config.yaml
activation: "swiglu"
positions: "rope"
bias: "none"
init: "normal"
lr_mult_o: 1.5
decay_fraction: 0.721
decay_shape: "linear"
doc_mask: true
Each number is 200 + 30 x the weight over its row's rms, rounded and kept within 0 to 999. Layers, rows and columns count from 0. The size before them is the row's rms in percent of the matrix's.

# layer 12 attention query, 128x64, rms 0.393, rows 19-31,51-63,83-95,114-127, columns 0-63
054,246,224,210,246,208,226,208,234,188,263,205,176,214,205,188,226,213,175,199,205,170,186,166,166,169,199,250,238,225,223,212,201,194,234,210,184,259,204,239,177,210,167,221,237,160,185,146,187,191,157,167,143,238,269,247,196,151,167,209,210,203,186,169,193
075,212,210,221,201,173,188,183,222,184,210,226,236,262,177,155,213,177,228,193,210,186,182,219,240,243,224,177,252,213,251,171,164,185,200,164,218,236,202,221,169,194,203,186,200,183,244,200,257,124,216,181,210,130,246,191,234,194,207,234,205,208,263,164,219
095,209,210,241,159,195,177,189,142,232,144,205,222,218,181,171,158,199,164,189,169,196,174,185,187,224,219,181,202,194,233,207,200,170,208,201,196,267,202,179,210,250,240,246,208,198,228,201,235,226,169,152,190,123,223,199,259,242,237,198,232,193,212,150,171
090,163,226,141,220,207,227,196,184,198,184,224,215,162,127,266,235,170,212,213,174,201,240,180,205,152,194,180,207,201,156,175,208,209,191,224,195,180,171,127,203,173,227,221,159,157,208,197,220,223,271,197,151,173,170,181,208,242,170,229,192,190,190,226,213
074,175,113,149,198,234,203,222,205,192,205,184,230,204,195,172,201,239,228,170,229,187,214,195,190,182,215,277,152,179,200,236,247,176,235,220,206,195,207,233,191,199,215,219,257,211,136,227,215,235,170,213,194,183,204,177,190,175,182,219,191,244,267,188,246
100,238,154,186,213,189,187,196,227,203,253,177,236,194,157,177,271,246,204,204,208,197,226,149,152,234,202,237,207,175,209,169,158,159,203,179,172,192,187,239,177,164,159,165,233,206,210,168,155,145,201,173,228,199,235,237,229,181,227,224,210,155,218,174,221
118,236,231,220,183,177,212,147,160,181,193,262,227,221,239,208,188,174,210,171,215,224,183,167,199,199,230,229,213,199,208,195,209,120,227,158,196,202,189,200,207,166,219,146,226,234,220,157,164,176,183,210,223,206,261,182,226,181,159,257,175,157,160,241,181
086,187,261,207,243,221,216,169,187,186,157,263,195,206,183,228,214,209,172,218,178,210,173,258,211,196,176,227,226,202,164,144,224,205,182,211,128,180,212,183,165,202,211,228,178,197,159,207,254,180,214,158,193,145,240,207,207,247,247,205,154,157,203,217,184
093,231,169,185,160,204,212,200,193,217,241,146,168,175,221,147,197,193,232,235,144,217,222,271,166,181,199,218,171,155,204,204,269,246,209,218,192,209,201,202,176,242,186,190,169,175,168,256,215,166,227,194,242,192,209,230,133,198,209,190,168,211,223,171,204
077,226,281,212,219,255,224,168,213,211,249,198,212,193,200,169,213,140,224,157,204,202,212,208,204,112,199,178,170,189,214,176,189,228,144,204,211,214,187,223,182,191,197,211,242,202,179,183,210,182,228,244,197,179,198,226,263,161,214,142,238,237,194,226,200
188,177,205,189,232,192,213,203,194,177,200,289,257,183,168,214,237,152,187,194,176,251,180,176,241,154,205,230,222,175,228,198,158,183,192,252,201,187,158,161,204,198,199,166,199,211,224,188,149,205,200,187,242,253,245,195,211,240,231,228,171,167,186,235,238
112,170,190,155,196,195,224,223,193,202,196,212,211,176,206,213,171,154,259,135,212,178,187,160,198,197,177,223,192,164,203,188,212,191,210,246,236,197,196,192,215,199,181,151,182,111,218,226,250,176,211,182,255,217,202,177,235,282,201,165,235,208,225,234,166
088,152,182,232,171,203,210,203,222,219,198,152,199,213,227,203,200,151,213,217,222,197,221,249,215,180,181,180,207,229,214,182,169,269,213,158,236,191,167,196,196,153,170,203,208,240,214,133,166,154,195,189,216,233,295,207,208,189,205,219,144,158,186,193,172
081,199,218,235,200,191,230,230,164,199,224,207,229,190,188,169,211,223,240,253,200,165,202,199,190,282,239,150,223,207,218,175,193,188,240,227,177,212,215,187,196,168,232,185,199,186,201,203,244,193,190,199,165,183,237,249,250,178,187,134,249,155,270,165,206
076,199,147,224,251,170,205,169,186,270,194,231,211,197,214,256,227,153,169,197,196,176,261,180,245,234,205,172,240,215,194,133,195,151,217,211,213,245,199,204,233,197,272,197,210,196,214,185,216,218,165,180,173,155,199,213,218,206,205,200,233,188,245,174,212
106,231,206,214,156,195,157,186,206,144,198,213,260,231,204,180,226,216,194,178,154,212,216,229,201,162,194,249,206,201,222,247,200,212,172,213,161,171,127,194,144,242,137,172,224,207,224,196,133,212,224,182,203,214,233,149,180,224,190,205,178,196,171,227,220
096,220,217,192,204,193,184,188,160,234,205,191,186,114,203,231,295,210,182,199,219,152,207,201,212,150,192,255,205,176,188,207,228,235,194,229,216,173,231,183,215,179,196,203,200,173,163,183,172,234,197,263,242,244,175,157,194,137,241,192,200,200,204,211,201
095,243,172,152,243,231,212,190,173,196,170,179,179,171,165,243,165,206,214,206,240,179,218,205,213,223,182,239,118,217,177,182,225,242,200,219,185,190,299,153,212,165,196,208,177,158,170,196,205,196,207,222,168,226,153,239,208,180,213,171,197,214,193,232,178
101,195,187,180,163,196,210,206,279,199,121,194,257,234,180,163,197,237,234,187,205,192,244,218,187,161,224,212,181,210,233,248,156,166,196,283,170,236,191,193,222,199,187,215,205,200,197,234,189,190,272,196,183,174,168,184,215,219,215,190,222,211,224,235,203
165,210,230,210,256,98,201,231,193,231,218,159,194,204,265,207,195,188,196,172,250,193,219,223,198,188,165,192,168,255,196,179,230,136,230,157,216,219,220,196,230,222,205,163,188,202,215,253,192,172,210,217,205,204,152,178,198,229,164,192,161,197,215,165,216
096,191,225,220,200,214,232,202,156,229,198,177,195,229,251,215,140,221,151,246,207,186,215,148,171,210,187,248,145,233,229,212,173,210,165,145,189,242,153,174,207,183,205,199,232,208,192,173,243,138,151,189,170,246,188,195,245,211,225,211,196,223,190,194,229
101,169,225,234,208,222,190,195,203,190,169,154,212,222,171,181,149,202,193,182,192,228,226,225,190,238,189,143,195,214,222,215,162,178,189,126,223,252,211,203,196,254,154,198,182,199,200,237,205,198,185,161,157,232,113,252,208,222,166,235,171,227,188,175,175
105,232,221,269,201,256,183,209,193,207,241,211,179,196,187,192,180,186,203,226,200,208,225,199,204,186,213,244,213,202,196,240,136,209,185,208,232,191,217,249,182,237,175,191,164,235,171,223,249,261,214,147,172,163,176,238,200,230,190,262,233,212,159,206,259
164,206,254,199,256,193,204,232,224,251,189,187,203,222,201,231,205,207,162,160,213,198,206,174,206,152,173,173,252,172,184,170,204,206,182,205,189,234,167,237,173,246,181,202,158,165,244,202,198,192,229,226,180,155,173,130,156,237,131,233,197,182,193,233,221
109,163,261,248,217,192,169,220,247,210,175,202,205,109,219,212,189,236,202,170,249,228,245,212,241,243,171,212,227,232,191,185,220,204,212,179,206,165,192,214,175,179,175,207,192,180,208,218,145,265,188,215,199,213,165,191,166,227,142,179,190,224,236,219,215
098,225,176,191,138,175,143,158,157,197,206,229,205,130,253,150,221,153,202,195,196,219,204,212,178,209,187,168,174,196,176,170,191,201,216,202,161,132,185,235,168,147,176,229,191,197,163,195,210,202,210,204,206,240,250,184,245,135,177,201,186,183,216,208,203
067,203,203,203,168,192,219,179,224,170,214,216,168,186,220,198,247,154,204,187,178,242,210,194,200,255,178,199,235,188,233,118,167,146,248,185,166,255,194,174,197,194,215,153,147,232,187,235,257,171,224,169,158,206,195,208,187,207,253,190,190,187,211,216,158
078,188,201,228,208,205,162,225,189,190,209,247,277,242,200,201,237,171,198,216,169,166,218,233,215,239,180,141,229,228,220,200,218,207,179,226,212,204,162,196,188,171,252,180,207,189,258,206,154,167,224,173,249,176,256,168,175,146,226,208,245,192,160,210,211
084,252,222,287,187,206,233,174,242,207,207,192,133,214,213,166,202,220,192,204,172,162,197,193,217,155,204,173,236,213,178,223,253,169,189,220,189,167,178,217,162,222,143,228,145,219,182,206,213,205,240,199,222,188,166,169,197,185,193,140,140,206,207,180,191
092,216,193,195,226,178,175,163,180,243,257,180,202,228,201,226,181,194,158,185,192,194,159,162,161,200,205,265,196,208,176,220,238,273,177,199,234,217,230,220,194,212,182,207,185,187,199,213,156,205,176,189,286,222,131,217,207,194,209,214,248,209,203,261,168
088,243,117,199,180,168,235,199,182,180,209,203,154,166,178,192,238,223,249,208,216,182,202,158,169,171,186,271,159,139,171,167,202,205,220,204,195,194,239,195,166,237,159,207,192,224,141,166,191,198,184,186,182,240,148,221,173,198,202,193,167,231,212,192,207
095,162,164,152,212,229,240,167,212,230,165,193,175,195,218,185,168,207,162,241,205,219,224,186,156,187,181,211,193,203,219,142,174,187,200,181,156,230,185,214,187,208,299,236,259,187,219,180,193,194,188,241,144,184,167,221,228,213,188,156,206,217,159,181,163
134,176,161,195,200,179,241,232,245,203,226,193,193,129,162,201,231,195,218,248,246,200,240,237,120,215,163,191,214,159,187,208,235,185,192,143,170,150,255,204,218,151,165,185,159,176,204,229,191,226,217,207,178,181,177,174,208,173,211,171,195,189,212,179,194
110,187,246,213,215,172,160,177,207,189,123,242,162,235,222,200,194,237,207,226,167,200,186,197,174,172,226,184,184,236,210,174,157,140,218,204,171,216,204,251,195,223,201,241,237,235,241,167,235,187,151,154,203,199,191,218,202,205,246,157,174,243,194,156,229
090,206,201,242,193,206,161,233,195,227,164,191,196,202,204,165,244,206,242,193,235,254,227,238,207,200,214,218,226,190,205,231,144,210,151,156,213,151,165,254,195,244,216,279,251,236,219,187,172,233,175,207,187,186,188,186,264,228,187,167,213,188,197,218,207
079,275,248,221,236,196,189,207,222,190,170,184,183,174,222,223,174,219,230,226,164,185,247,235,213,209,221,234,163,229,162,272,225,139,185,239,160,190,172,175,156,249,184,164,159,211,213,185,162,228,205,202,230,201,196,202,206,180,233,194,183,230,158,227,187
216,173,222,172,260,201,189,216,168,179,122,182,191,218,176,211,169,226,207,217,196,174,188,178,213,229,206,185,181,165,214,180,184,159,141,186,224,253,151,187,236,258,226,196,239,163,217,218,199,190,182,201,150,187,208,164,198,176,199,132,178,263,188,235,217
120,212,140,187,189,198,193,209,202,210,237,157,209,204,238,192,179,164,208,215,176,152,186,190,201,192,167,264,191,165,181,242,180,181,197,201,196,204,236,190,225,219,178,159,197,163,174,226,229,216,211,175,280,216,237,237,263,146,205,173,201,128,227,222,167
100,176,188,133,170,209,141,168,161,218,283,164,219,215,244,205,220,185,194,228,200,152,196,196,196,216,257,198,228,169,198,227,205,183,192,268,213,241,215,168,171,195,220,204,211,232,205,145,182,186,154,204,239,220,228,190,175,194,256,167,190,179,196,209,186
067,179,182,186,169,180,174,191,151,174,228,186,130,255,203,231,233,203,160,206,202,256,220,165,211,208,240,156,216,168,172,190,193,208,167,170,213,187,181,202,210,207,223,231,137,179,200,204,200,169,151,198,159,225,130,198,168,204,250,195,155,221,183,173,155
068,174,210,172,230,195,204,198,186,230,218,181,219,197,168,198,216,229,182,239,229,174,224,211,292,226,183,218,168,234,171,140,216,240,207,219,169,195,184,160,222,215,190,211,185,195,247,201,241,219,259,217,245,238,193,154,232,215,246,215,199,158,215,207,269
067,188,217,253,201,131,223,199,165,166,207,199,216,200,236,218,154,189,269,261,240,184,224,226,199,197,172,165,191,200,178,168,177,163,213,195,210,185,213,193,142,204,225,162,187,179,232,166,225,220,249,157,248,147,189,193,194,186,210,211,230,217,153,183,243
058,254,155,222,212,198,195,182,173,196,203,246,213,227,218,208,182,178,172,151,177,208,185,204,198,201,219,175,234,181,210,276,168,141,186,172,199,240,183,210,215,223,216,172,139,134,195,221,175,170,158,160,168,230,242,199,202,188,236,180,159,166,246,185,173
098,146,175,198,244,198,252,241,186,187,180,214,209,159,170,174,191,191,218,171,169,227,191,206,246,223,161,219,213,230,214,155,171,230,207,154,223,205,216,211,197,235,200,241,221,205,173,221,223,181,240,209,212,257,259,228,214,193,250,250,202,170,215,143,255
072,147,179,199,190,159,211,207,259,214,184,218,119,142,222,232,226,196,184,206,227,215,219,228,208,228,182,194,188,225,160,196,245,218,206,182,179,160,180,181,193,155,207,238,209,220,231,139,162,251,183,164,251,197,244,196,199,207,240,192,165,213,182,172,164
134,224,190,200,167,193,152,136,200,185,193,187,216,225,176,207,185,170,168,157,192,227,218,123,160,242,209,183,275,199,195,212,202,206,224,145,221,212,177,213,180,262,207,189,142,254,204,215,221,213,210,176,237,172,217,156,230,190,186,224,209,206,174,255,194
157,190,207,156,208,204,201,210,240,187,200,174,151,178,220,218,169,291,222,173,206,228,226,177,147,229,171,179,185,176,167,161,229,231,216,155,251,215,227,239,258,193,181,184,157,171,177,167,194,195,242,191,179,189,165,178,216,219,217,158,205,182,192,247,163
113,178,170,200,221,205,256,178,205,198,194,264,250,247,220,281,171,165,218,222,176,218,223,192,231,215,231,217,127,201,223,200,227,194,198,231,203,159,188,156,251,155,177,224,193,170,206,214,162,225,204,216,230,197,226,216,159,204,200,186,140,193,232,203,227
123,199,233,228,243,241,222,230,180,180,201,226,190,196,222,198,187,233,174,162,225,228,239,178,205,222,235,244,243,230,178,224,203,167,167,225,205,189,223,210,216,238,204,174,268,261,217,210,161,248,170,243,160,191,155,197,176,243,172,178,162,238,183,250,208
091,234,178,213,164,208,194,221,178,194,171,144,207,236,180,177,177,232,146,184,199,216,187,219,165,201,198,228,227,173,198,254,220,113,177,225,221,172,175,209,148,196,210,219,168,245,220,176,202,251,255,160,219,207,163,210,197,168,183,183,174,155,232,250,200
175,173,252,178,228,186,202,254,177,180,227,213,256,248,162,151,162,234,170,223,211,230,166,173,201,228,160,208,198,244,243,185,106,174,169,169,170,238,171,226,244,220,169,186,175,202,216,209,207,185,215,191,195,211,213,191,232,220,204,195,208,165,231,213,176
145,163,202,194,117,185,181,191,160,180,194,209,249,216,230,124,196,185,253,204,153,193,203,175,180,201,220,162,253,233,180,176,190,197,199,163,156,197,160,261,160,181,194,235,242,240,231,153,206,186,223,186,186,183,208,193,215,171,190,224,197,169,215,166,187
106,186,198,194,166,216,201,227,205,198,205,178,171,142,208,198,216,191,135,197,205,176,135,139,170,216,151,215,227,203,232,182,166,231,201,213,211,183,221,171,172,257,176,195,185,238,191,261,194,260,201,174,188,165,190,178,245,220,192,265,169,163,193,236,224
# layer 12 attention key, 32x64, rms 0.344, rows 18-31, columns 0-63
096,203,163,226,212,207,175,164,218,211,191,255,154,206,219,206,233,188,203,287,183,226,236,215,144,207,211,220,231,214,187,153,231,157,156,211,177,182,205,173,201,210,208,193,203,243,198,164,248,184,184,161,146,160,248,191,185,152,238,188,208,161,180,163,183
086,212,166,233,206,163,156,247,168,238,230,124,216,186,214,215,213,262,187,189,221,166,210,173,249,194,152,199,214,201,172,250,204,197,197,152,239,151,259,191,207,183,214,184,191,160,189,224,233,202,228,190,206,167,225,170,210,228,229,232,207,189,246,198,248
114,190,208,218,235,191,200,210,181,215,169,236,236,165,225,219,213,177,236,205,252,164,254,183,242,214,194,145,293,163,172,174,163,200,198,204,206,222,197,206,232,161,209,153,228,168,240,235,195,211,243,153,181,203,188,183,245,216,174,179,254,225,200,181,211
094,130,228,198,194,204,177,176,212,171,227,191,265,205,207,178,213,134,194,216,213,225,189,238,201,211,231,117,216,205,162,218,174,146,227,203,200,181,150,236,168,195,176,198,207,249,238,212,219,200,203,199,252,186,232,182,170,225,159,237,240,170,184,181,181
104,186,199,187,196,200,257,230,208,202,163,173,234,209,185,139,195,181,216,169,201,208,189,250,240,208,188,193,163,195,212,185,182,167,205,189,208,233,173,170,219,259,189,177,277,120,186,227,194,192,259,260,169,211,216,185,186,150,244,173,204,170,218,211,185
111,170,189,149,235,188,209,202,180,208,188,167,159,175,172,223,230,217,199,202,190,206,144,245,154,170,204,252,126,218,200,215,208,208,211,208,165,149,241,184,243,179,193,214,186,192,152,193,178,174,156,224,255,206,154,204,194,250,168,215,202,220,193,247,151
092,236,188,250,182,219,186,217,221,214,235,218,216,210,245,198,175,190,162,242,148,214,159,223,183,210,208,244,205,193,286,243,241,254,207,233,180,200,201,181,254,169,188,160,174,189,203,180,165,224,128,243,193,242,188,199,179,205,169,219,202,221,211,181,181
097,144,229,199,196,182,198,208,239,194,230,192,147,117,221,191,263,209,233,218,196,221,169,231,141,175,206,167,205,248,200,165,175,182,217,196,260,228,198,185,175,225,186,228,255,201,210,206,201,242,218,196,161,175,215,188,231,198,187,207,244,239,232,150,198
103,247,158,212,240,216,186,177,162,239,258,163,197,209,218,200,155,150,169,168,169,234,229,199,208,162,215,238,190,233,258,224,234,231,208,177,184,159,236,236,206,222,158,180,208,212,185,166,188,250,162,177,193,201,157,247,215,178,168,178,233,197,171,176,193
094,151,260,185,204,181,186,188,224,178,187,180,276,252,204,227,192,183,257,163,214,198,202,183,229,244,220,186,186,200,214,183,188,173,228,187,221,234,210,147,172,187,228,153,224,144,196,173,243,193,199,187,161,229,193,185,220,243,202,222,229,238,202,213,274
102,173,209,261,191,208,195,188,153,175,171,209,165,238,240,192,208,172,153,214,218,243,214,201,195,210,250,186,231,182,162,178,163,213,185,199,216,200,196,243,171,197,214,217,217,195,281,201,204,250,196,129,151,202,228,159,182,238,250,216,218,229,165,163,216
084,205,223,221,225,175,206,160,198,209,207,208,217,180,218,240,202,234,249,231,192,190,207,193,255,193,244,213,203,230,166,193,168,276,222,203,202,167,164,185,235,160,219,179,161,237,229,211,295,179,149,191,164,245,169,205,205,222,194,205,215,224,168,188,251
116,203,187,136,230,199,180,157,187,207,192,214,190,202,156,245,244,192,190,209,205,228,175,230,227,188,203,198,249,172,158,184,242,212,194,215,183,208,211,202,165,204,216,242,193,222,185,172,148,303,205,250,214,148,211,186,187,221,157,207,209,172,179,265,184
096,220,248,204,186,169,175,171,177,215,223,219,214,200,184,185,240,236,166,172,155,143,252,114,187,207,185,221,199,260,203,171,200,165,209,107,172,181,158,235,215,218,193,195,193,186,187,233,191,190,191,216,146,206,216,191,216,161,204,206,202,224,198,158,215
# layer 12 attention value, 32x64, rms 0.354, rows 0-8, columns 0-63
114,162,214,241,120,223,185,233,232,202,192,209,180,234,175,210,218,213,225,256,245,230,227,206,186,251,191,204,184,204,213,251,197,199,179,150,199,222,218,219,203,177,151,236,217,197,162,202,222,168,195,193,164,199,185,205,271,157,239,180,198,164,254,190,247
112,194,199,205,187,192,229,252,231,165,193,132,218,218,178,199,213,210,218,244,123,222,180,201,187,236,170,198,253,260,218,193,230,146,173,208,239,164,188,238,198,193,162,196,216,202,137,180,185,226,219,229,246,228,238,221,230,177,172,243,214,177,188,205,214
098,180,173,188,171,231,195,262,196,247,237,203,189,197,181,182,149,178,216,162,225,244,156,170,210,140,114,180,220,232,239,188,212,187,215,206,204,205,191,211,194,147,184,221,165,203,188,168,148,147,211,174,241,189,220,209,174,248,215,209,202,185,217,173,240
115,171,201,187,228,178,252,200,161,234,228,220,256,235,261,219,209,184,263,219,205,229,197,226,211,234,196,183,206,190,150,244,220,216,225,180,192,198,228,144,236,217,198,206,132,179,217,186,189,144,163,173,239,232,186,199,186,213,166,238,215,141,209,203,183
110,176,193,163,193,199,197,259,196,227,172,217,203,184,179,254,198,220,213,219,187,192,218,245,205,232,193,192,221,199,236,227,205,171,181,182,274,183,167,130,226,177,239,242,221,219,194,246,220,206,146,195,217,227,136,146,163,182,191,184,200,268,182,194,214
103,202,216,194,211,193,171,172,256,256,152,229,261,214,192,250,204,215,193,162,221,185,193,206,277,222,229,155,240,222,249,189,221,269,197,209,196,163,216,212,207,227,177,244,215,212,183,216,244,190,224,202,187,220,180,175,208,236,219,213,157,154,175,219,231
100,213,197,155,185,190,178,174,177,196,236,182,212,166,180,157,196,169,242,215,224,273,261,194,204,183,240,192,211,191,174,264,163,138,209,210,221,189,155,191,187,175,236,224,208,176,131,182,184,165,251,178,163,168,166,200,223,170,187,200,225,168,196,226,203
094,188,234,166,206,215,193,158,171,163,204,255,164,160,193,216,172,216,169,222,177,224,190,205,218,222,228,251,208,156,173,167,218,230,204,204,200,241,146,217,249,149,173,262,179,213,227,191,232,216,167,198,164,182,202,234,204,229,191,172,243,191,148,236,147
094,193,226,256,184,234,282,194,226,186,196,145,180,235,185,252,263,231,161,222,218,175,226,169,190,219,218,234,214,214,256,234,228,218,219,171,192,199,188,192,220,171,222,198,171,201,168,196,261,247,189,155,204,167,197,209,167,180,207,231,184,171,236,199,178
# layer 12 attention output (transposed), 128x64, rms 0.37, rows 0-8,32-39,64-71,96-103, columns 0-63
116,229,223,213,202,185,248,225,233,220,200,197,207,183,166,197,153,232,242,191,241,199,213,205,205,180,150,182,242,238,174,219,127,189,194,206,188,181,209,186,234,185,212,275,193,235,163,221,207,202,223,201,153,177,147,172,249,215,165,185,274,210,212,166,230
110,200,174,190,255,148,265,247,269,155,241,185,138,200,202,165,230,181,203,200,169,182,191,216,248,214,203,222,174,191,208,238,186,211,208,224,214,228,188,171,182,185,171,207,180,200,192,169,227,177,253,174,199,218,254,221,164,160,171,217,163,237,209,178,234
127,196,211,172,157,202,173,226,251,156,214,193,179,189,173,192,218,206,192,182,221,271,198,195,242,226,147,142,253,182,184,157,215,188,196,187,201,211,184,182,212,184,184,182,177,145,199,127,150,223,259,148,227,186,176,225,171,194,174,163,206,214,184,212,165
116,180,205,197,197,257,228,162,209,195,243,216,229,192,239,236,150,138,186,198,220,222,222,203,219,203,199,172,192,200,209,192,212,180,144,229,245,199,263,187,224,218,156,173,173,206,263,175,196,196,265,211,230,230,182,234,171,179,240,229,143,201,165,216,227
127,207,203,202,241,223,163,233,202,193,177,200,272,191,201,223,209,257,192,214,199,207,170,213,206,168,217,238,237,139,203,210,170,149,160,226,233,123,149,179,181,201,147,163,187,192,239,219,219,202,186,238,216,262,194,168,176,209,210,169,179,229,185,225,217
099,187,195,207,206,240,218,169,204,219,200,174,175,221,202,269,213,206,210,188,202,139,193,201,180,191,209,191,282,215,250,251,162,245,161,238,227,137,171,229,211,217,211,170,199,144,202,181,175,183,187,269,230,228,178,166,210,234,222,193,195,203,216,240,194
119,243,219,124,183,226,189,200,178,246,187,203,216,214,223,171,179,186,233,203,218,232,186,208,229,221,213,216,185,230,220,217,133,186,170,171,210,193,236,177,170,174,197,238,185,214,190,170,156,200,308,206,201,203,165,240,254,200,200,177,256,199,190,215,227
105,218,226,227,226,211,180,152,178,198,246,213,188,229,211,243,173,262,180,240,175,193,166,182,173,173,233,158,132,164,255,201,204,175,216,210,240,227,163,171,233,181,181,218,190,228,219,201,178,205,160,194,160,200,145,272,196,238,242,202,211,203,196,217,187
106,200,192,244,169,224,269,224,193,188,198,176,196,247,180,205,167,198,158,197,202,155,188,236,231,173,238,217,179,189,188,191,200,179,204,200,185,211,248,162,250,213,216,248,174,181,160,273,237,188,222,190,180,148,200,168,178,202,236,184,122,206,252,204,196
096,194,282,219,218,199,206,240,241,198,208,133,219,221,204,166,164,213,206,202,177,191,216,249,235,188,190,267,232,206,191,188,158,205,200,156,169,198,196,205,143,200,150,219,201,210,210,194,188,221,272,231,223,197,220,194,201,230,197,192,187,225,133,251,225
101,190,168,259,220,172,175,203,186,175,219,212,169,227,165,177,243,159,202,201,234,237,202,216,201,225,191,178,216,181,114,207,131,184,174,190,191,181,166,185,139,167,191,231,186,204,216,218,206,231,286,168,244,200,240,191,185,221,177,217,227,206,203,172,221
091,174,191,151,189,229,205,183,226,208,235,222,230,203,188,207,162,205,147,190,165,186,224,207,226,224,213,151,206,142,167,246,231,160,178,198,219,158,223,203,204,212,166,188,182,131,244,116,193,230,199,202,268,221,225,210,194,167,240,188,200,233,207,171,204
099,211,172,208,157,209,206,249,194,198,199,212,214,199,248,236,207,186,153,179,166,156,224,191,196,193,224,193,147,161,209,226,169,203,173,175,174,190,178,257,145,191,158,164,241,148,205,204,151,219,254,219,216,234,239,185,160,185,176,223,164,231,197,257,228
113,195,159,183,147,194,192,181,202,146,201,206,184,251,209,141,199,173,247,192,158,221,199,203,187,209,229,234,148,246,188,214,224,202,189,168,209,183,207,186,153,210,219,210,223,208,189,202,206,211,238,158,200,246,255,122,113,168,193,177,192,215,221,213,198
091,172,179,191,202,213,182,98,177,175,227,197,188,185,200,163,181,146,175,204,181,205,181,167,149,194,292,180,169,193,173,212,201,225,241,228,208,176,217,205,183,212,249,209,185,223,264,137,196,221,190,220,206,194,236,226,201,199,251,209,203,184,215,201,179
101,192,185,159,214,172,195,233,197,207,206,169,162,203,253,238,205,201,184,201,242,226,180,231,148,185,238,194,238,163,203,183,160,196,175,191,263,214,166,230,175,200,224,202,205,215,236,158,233,214,282,184,187,230,147,207,144,228,209,215,197,249,197,258,207
081,198,179,196,211,193,203,176,171,236,202,202,208,216,227,217,216,171,226,228,224,211,200,191,172,251,254,169,245,192,181,181,177,141,200,269,260,201,214,197,229,224,205,191,232,174,172,233,259,185,184,218,184,218,94,199,188,216,199,138,223,200,180,194,180
104,204,158,179,196,188,164,238,227,209,201,239,212,161,205,221,205,219,262,214,202,171,183,257,167,239,166,163,205,169,216,255,157,196,163,216,202,187,155,179,227,166,191,191,211,146,244,216,184,184,255,202,193,223,201,150,202,158,213,204,215,239,266,173,169
096,210,151,192,160,182,209,250,195,186,224,181,193,237,219,182,192,173,219,212,221,187,200,218,227,208,192,205,213,213,192,188,230,201,182,202,224,198,147,273,174,201,195,114,204,165,102,181,155,194,274,192,228,206,218,233,219,199,180,188,195,191,216,252,221
088,185,219,203,169,169,216,213,194,192,182,170,150,178,208,196,219,152,197,145,221,214,210,149,165,203,181,188,161,200,252,188,183,189,261,234,175,203,189,169,216,157,210,255,164,240,205,212,183,172,196,167,180,157,272,156,159,264,202,187,211,192,167,213,166
097,155,271,205,237,170,217,186,168,201,199,256,220,184,260,234,180,213,199,238,240,212,137,179,163,207,242,240,202,213,183,214,186,225,228,197,206,223,183,201,231,193,208,263,233,183,231,245,198,239,212,192,255,213,198,140,187,222,201,187,203,218,155,195,169
091,206,184,209,151,234,188,201,218,226,208,162,188,196,255,244,214,224,224,206,186,190,241,200,147,157,190,169,107,162,225,230,174,177,172,216,193,223,196,189,193,209,221,146,185,266,189,210,178,145,209,189,212,210,192,208,170,259,157,242,191,209,181,229,182
117,183,182,135,204,198,184,203,153,204,174,208,204,202,203,214,204,209,234,198,165,150,182,248,247,226,194,174,273,195,224,193,187,236,152,177,262,160,226,199,163,207,190,217,240,122,181,177,230,178,211,253,195,217,164,160,220,162,225,209,167,194,191,190,195
094,213,201,226,208,236,224,169,240,244,212,197,195,200,207,168,259,212,248,182,237,189,254,141,251,166,213,183,180,224,151,222,208,158,223,190,236,161,148,176,188,226,234,226,194,158,147,222,209,164,206,200,226,192,170,194,186,159,158,159,163,178,198,212,189
103,203,207,213,160,187,247,187,184,179,225,224,186,158,227,186,154,210,187,235,183,214,189,221,199,202,178,155,254,184,212,140,209,160,187,146,180,182,151,198,191,162,192,225,189,246,267,220,202,210,191,147,141,199,218,264,255,200,234,212,208,175,221,180,213
091,188,250,224,270,198,188,239,241,250,208,138,195,215,220,181,180,225,160,197,240,194,197,172,215,159,171,186,161,235,184,138,171,174,201,183,228,162,263,197,196,224,209,196,164,182,171,199,213,155,230,213,176,158,157,216,177,201,176,208,194,182,146,223,201
096,212,214,206,169,185,198,172,245,217,208,152,209,185,170,207,234,188,211,135,227,175,261,235,225,212,184,227,176,155,184,208,155,270,214,176,134,213,226,206,189,139,189,186,184,193,206,193,236,193,226,175,226,250,258,220,195,206,167,238,214,176,239,220,189
079,206,232,156,176,167,191,214,206,199,212,182,163,200,160,188,247,203,201,193,199,188,236,246,270,236,254,203,167,221,181,201,234,215,239,171,185,142,193,188,190,231,195,196,216,112,161,138,183,266,200,190,179,220,200,182,213,190,195,179,167,232,216,168,183
102,168,189,210,128,204,185,182,204,141,198,183,215,137,212,221,187,183,197,164,245,205,207,186,236,200,199,163,123,185,177,144,228,193,158,227,251,213,210,192,203,177,250,167,199,236,207,204,209,223,228,201,216,232,187,223,190,175,190,157,140,198,209,262,210
097,275,226,198,199,244,243,191,193,211,204,185,213,145,201,206,179,244,162,172,201,230,194,177,185,200,175,255,225,188,197,198,193,260,220,241,212,154,178,203,230,249,164,162,262,121,153,223,199,205,191,197,198,217,205,224,214,201,192,178,233,184,228,226,236
094,190,187,196,215,192,225,186,231,198,209,163,205,241,179,250,204,176,174,166,220,225,245,196,158,181,192,221,231,209,177,182,203,147,204,225,175,215,119,237,224,237,164,208,165,177,243,151,213,264,214,216,164,161,190,228,189,214,192,183,185,138,228,239,155
089,227,219,200,236,174,178,247,186,227,206,253,186,191,113,165,179,196,170,227,207,193,193,206,179,157,166,163,140,159,187,172,149,262,148,145,199,150,217,210,220,220,178,209,190,189,194,186,167,229,231,174,209,216,177,197,202,184,232,197,214,238,167,186,201
100,253,223,216,232,244,193,213,229,238,205,199,248,183,173,231,191,254,206,140,230,201,201,178,210,222,218,172,178,201,239,200,232,176,219,188,223,253,200,227,202,231,268,191,191,195,188,167,225,143,181,239,209,171,158,255,155,188,144,211,202,196,190,220,157